From a checkpoint of a small transformer trained on Wikipedia: biases, 160M tokens.
Each number is 128 + 24 x the weight over its row's rms, rounded and kept within 0 to 255. Layers, rows and columns count from 0. Numbers have three digits each. The size before them is the row's rms in percent of the matrix's.

# down: layer 6 MLP down (transposed), 512x128, rms 0.143, rows 498-511, columns 0-127
# up: layer 6 MLP up, 512x128, rms 0.167, rows 499-511, columns 0-127
down498 113:112154126129073098083111141132112126113108104121127083120101131073147089118135117144151165125126149118136177148111176147113140115182126142099129103128102125147132113131117161094111180164121107138175130154114099145098080093097170110140091150117118144111182117123100117102152156135102150108124094117104157133160135141121161151110114125088148141116118102098124099131107110137132125126106
up499 080:119097125126146150203131117125137106101165113108116099077163152143100120113133110110108178154083124136120101141113131110091153122115106100137149143110142115148151121135147112085119139168125132149161134079069121120106125132162107144116113176171166170136148135081145093136148108157116087112123127115109108126134100148127126136120131126146122103131156143169139108151119127078118105173139
down499 075:102167099103140138075153126152131155140111147154064114117138140135126124137191143119143167109120122096117105133113129147130142133152099156111115110099087130155118135116094130143102104081144098123126130095189117148130057101122164151153128099130121136118120129155101139156137131152134157141156129149152120125137111121106149157121147171185092145131094123104130165140131097097160151154127
up500 089:138113133170148123110129085193128127152106140094146096183104110103115132104100106117117146151145148134119095097155107135142096110150139141114118149124153144151119074156111149156119129110111113128141145156156133148129188136121145154128097150101116157139112127135119102096114112126056078138150120125156141103152163152151162113125135123098139092108139140119090093118144141170102157085132
down500 093:128134100114084099107132104135152139098182127133111140069146138118155125162134092107066122148127119169179098117117150139138133146116164175103126095121105130123125105116083115086111145132123137114106133129145106078110074125146115125130101100116131094109133108121114124119152157150126157122145158200128126125132139153148096088122163129125115130146086142117160115125123121141144109106182
up501 099:167096118102140094111097076153132137158114131165120151111107118124152134120135121105105157122097115142114166126120152174147143134150158126141142089103101154110130084152120146083123084119171087142129159136182150169127142147126154150137083126122112125144130140131121118102124118115151127171123135160125131141137071153176172114153155091127143118126115150179148119111116091155102153155132
down501 099:146117156156136103107144132173151134094134145162115183128105129161099141097130102114079089125159129130106060142107122099105088149116115092158132155133145140119117173124201092115110131147157177084116110090143131104112097138153140141131131105085136154134114164159116131137152092121142160144107172113149132137105149123142116116099117117139139129118132106122132177135120100130120123140146
up502 090:139146128141104102123070137100123111124122159136152133133149120135142137139120112098103122123138115144140094116088096192134123068177115121114126099149163152133134178150133175138153072089127155143133166119109092114128122137107140130164175153168119101084129142117136139166098101123098126132130124110075105146124127162137096150149084117106129094159095157117118134140112115145103114134137
down502 102:150131127129108126119123157105148137124147184136126096145083123141158058101118163150146150118164110147151129158135141127072110160121140167159125135108103129142121167078100068125124145141104141105124107168134158103143105114095145135154106155105132101115184078092151103115146156142132135095106151124144118150118115115122132094137126121135118119102123090161170121143110124093128103129094
up503 123:131106169145136121141144124141118128166116129121189124135174144131139147165150138113123114115130093146110067123154124133102197155153105083119095129152090106112167131104153142101149157140120107129126124125142148158154158131139152133096111116132103103116104107104139132103107133089117109148108153110142125074137131139173116084129133133084157120147160157140150100107154171161143127106179
down503 137:128080130160119133082160131128085126123174145122181166160121126142162144135143090118178147087139135149126086090137117123107130114111140111099152134103123111117167142128144118147134131135104121108124088107126174161137094141158100151127129096124078111135116146149102136103102140157129149131118145128120110090086079130102126137124158100126114137124114172186079146086147117125119108140101
up504 108:181068114080140140102106117178119098152097109138196120123110139117087110146150099141158119114125141106132158138137156095151110122130075124158093127134176123159116104093118142094162122114115093124142136127121109126134108159106141123114143127161128153144126154139130157082134147111144159101134134102154129097167117091169143157180111145117155100139160128117115128118112142124152139106152
down504 132:130124147111147129140113128151119123115091116144115128092111112098136127160203083118094129161112099122113122104135141097114143134129106167124134116149131103160096116157101187148144123089110133134153130131116109123085120183147142156141126125135134114081180108125092124129135131088114153192081149121113128125141101063138140133137120132154098116139142122124109173142116114109160149180124
up505 081:134074176142148131141118136088084144155132136110153160143129111109086120135128144123106126163145152153153141154109096143166143162095133141094124128090125139104113122138145138118118132147163158143106141210109111132127132124095099145081109137161126117148125108155038143123108147120089161171105132121116160156119124117123152124123167099126140150113133156096104107115121103137135102132111
down505 067:113118104108172153080149133171182114128139173123089157108112141166152108098139118145138135114111118121099115116120186163095154152163102136147109137135112121133151117090099146154135108095122093139097147106168124147084120137143170125150132112135109096112142122117159159154121127140128119115091144202121140150104153098112134170132132133098115115146088118160138124163154168117136134116121
up506 096:109138118112132120146078123116126114164142119137132106120147132138096127137105135111152165094166122118114121145114135152085127117118118077099170108149106074099108148133172098122131119091113123138143154130155105159143139130154125132138130114129093108151093106115140139187112115142139182136094183111090114144167132123114181118137142180086112083136115143099139162139119095166116142147101
down506 098:105147145157131137133095140122168139114087142092120140121092111129131110107161166106119135197100139155093132111124164100145121120123097162160115107075141110127141141173140152125148124135112160130126109118134161162135116117160099111124150103117131156162169186122126140088108125146117076163134097134179119142100129171141096131120112105146136149138152136152114149132106181083128126130144
up507 116:132148165085114108143131127132185085113116127125137160154148113140107117109121155109141124177101127113110138144185143111147104103121149140127128128129122142157133161132131133133123067124087154138118158148103125122091126112097145146107123180123106111169140159148151122116143165094161164118096139141164088108093107120144094108115186107132144146093154138125093166115159099107112143110089
down507 119:142126139101135165124129145117081128072098146142167112125111107115114137149112126116100166079139119105096088103150146131104153116137133174119144122106166167151155136158114096099105161133114142136086102164111163120103152136118125105101155120110131152127126094129134125087120167145100146147155142112089160123110164139147145131146148079077173113106128159117117137068129136130115113152146
up508 098:129106135096177124116104147168149123150113120133074114094120136155129123122165098116120137121142110128100112149183117094107141128130139162088101110121125131094189168116129106140169088139096084110119128115126108107089104125142094103143141121110152069138126151111168140145127128087139160169121153130097138129148128124129111109133108167147159119121135151140149100126136168079092103108094
down508 097:125128170134075126118085131102126111148102144084153145163112123127118109150172118107067102117150108149106198089121146159111084110131102125146107126146156114114131124128120117136094148126106127124134079104122132122111121150097120089106129122115113115128089114134160131132094123188103142125110168105147119123126149158157139144161142167105143133140108126171164123129103117165126106070151
up509 109:127145145153109162135127162115161114093130124157160151150108119135127166117130141128134128147136143144125074116128077147118113154078140124120175143111165061124099134137153187109123086131093132131109096129144127164148135092139086110122124099124160134077167131129143073113104101134141147093147166114130087158115106153117123143136122111122134106141119161128091167123119152133101116121169
down509 107:154143110124145100105141099116146094146123109116166102147159128133096176113173143135119129100097134145123148130145183109118133130170123097132155139099064143150134123108180113149122173126167121110112172112127107103104122128106109116107132141148152122124120138107090115157099137131121158156148155113137113147089074115060156134102118099099126138090133152130166143108120140169125160112110
up510 085:133139128147120125131155120124121128165133122154088048136129124150172126177125144123145147112162132141144130166177111117171149135102108134137138154136120099102091208124165119124176123127111151136116114122162116145118134096163127123108116150193136162135150140143134171087147127102106099159138110132163150129144161107117089118180134115140111102100118118133126134119118111149105111119145
down510 082:117140137124154140116102114114113131113192131111139131104119150133127171095150092152114107142133122111158089096143164113131142093134122155132103103158085130123159079094121141138163163085111110153159190103109091127140115160150094099125130101102146109077082191111125126128150152112135137103148113122129139163155104144105137121115081131139122133137116120154153109128151159094122126154101
up511 082:135091154117154123131091155120120089125132119168116137138132121111130086130087127150140117093133109147161120143120117130135109159147136106155136125127146116107150096118071153175115130115081094097182124146127111147095145118105124154157107117130100122130128148182133138119080093128145108135128062147063124125158118139121122135114105053101147130120111136149160156124131145147142109156089
down511 078:071140115122129110093135142118125138121132157128124125114111124101113141101196175140101148098127129143192161103119131072118142082106119158149133163140130146120098150118119130130110086093121152137118097107136114055101093131100115136132133122113105111103132095116112137176096131116144137115119146141136128126124131150140107117127164174138099148155084109151182099137119130133153106123174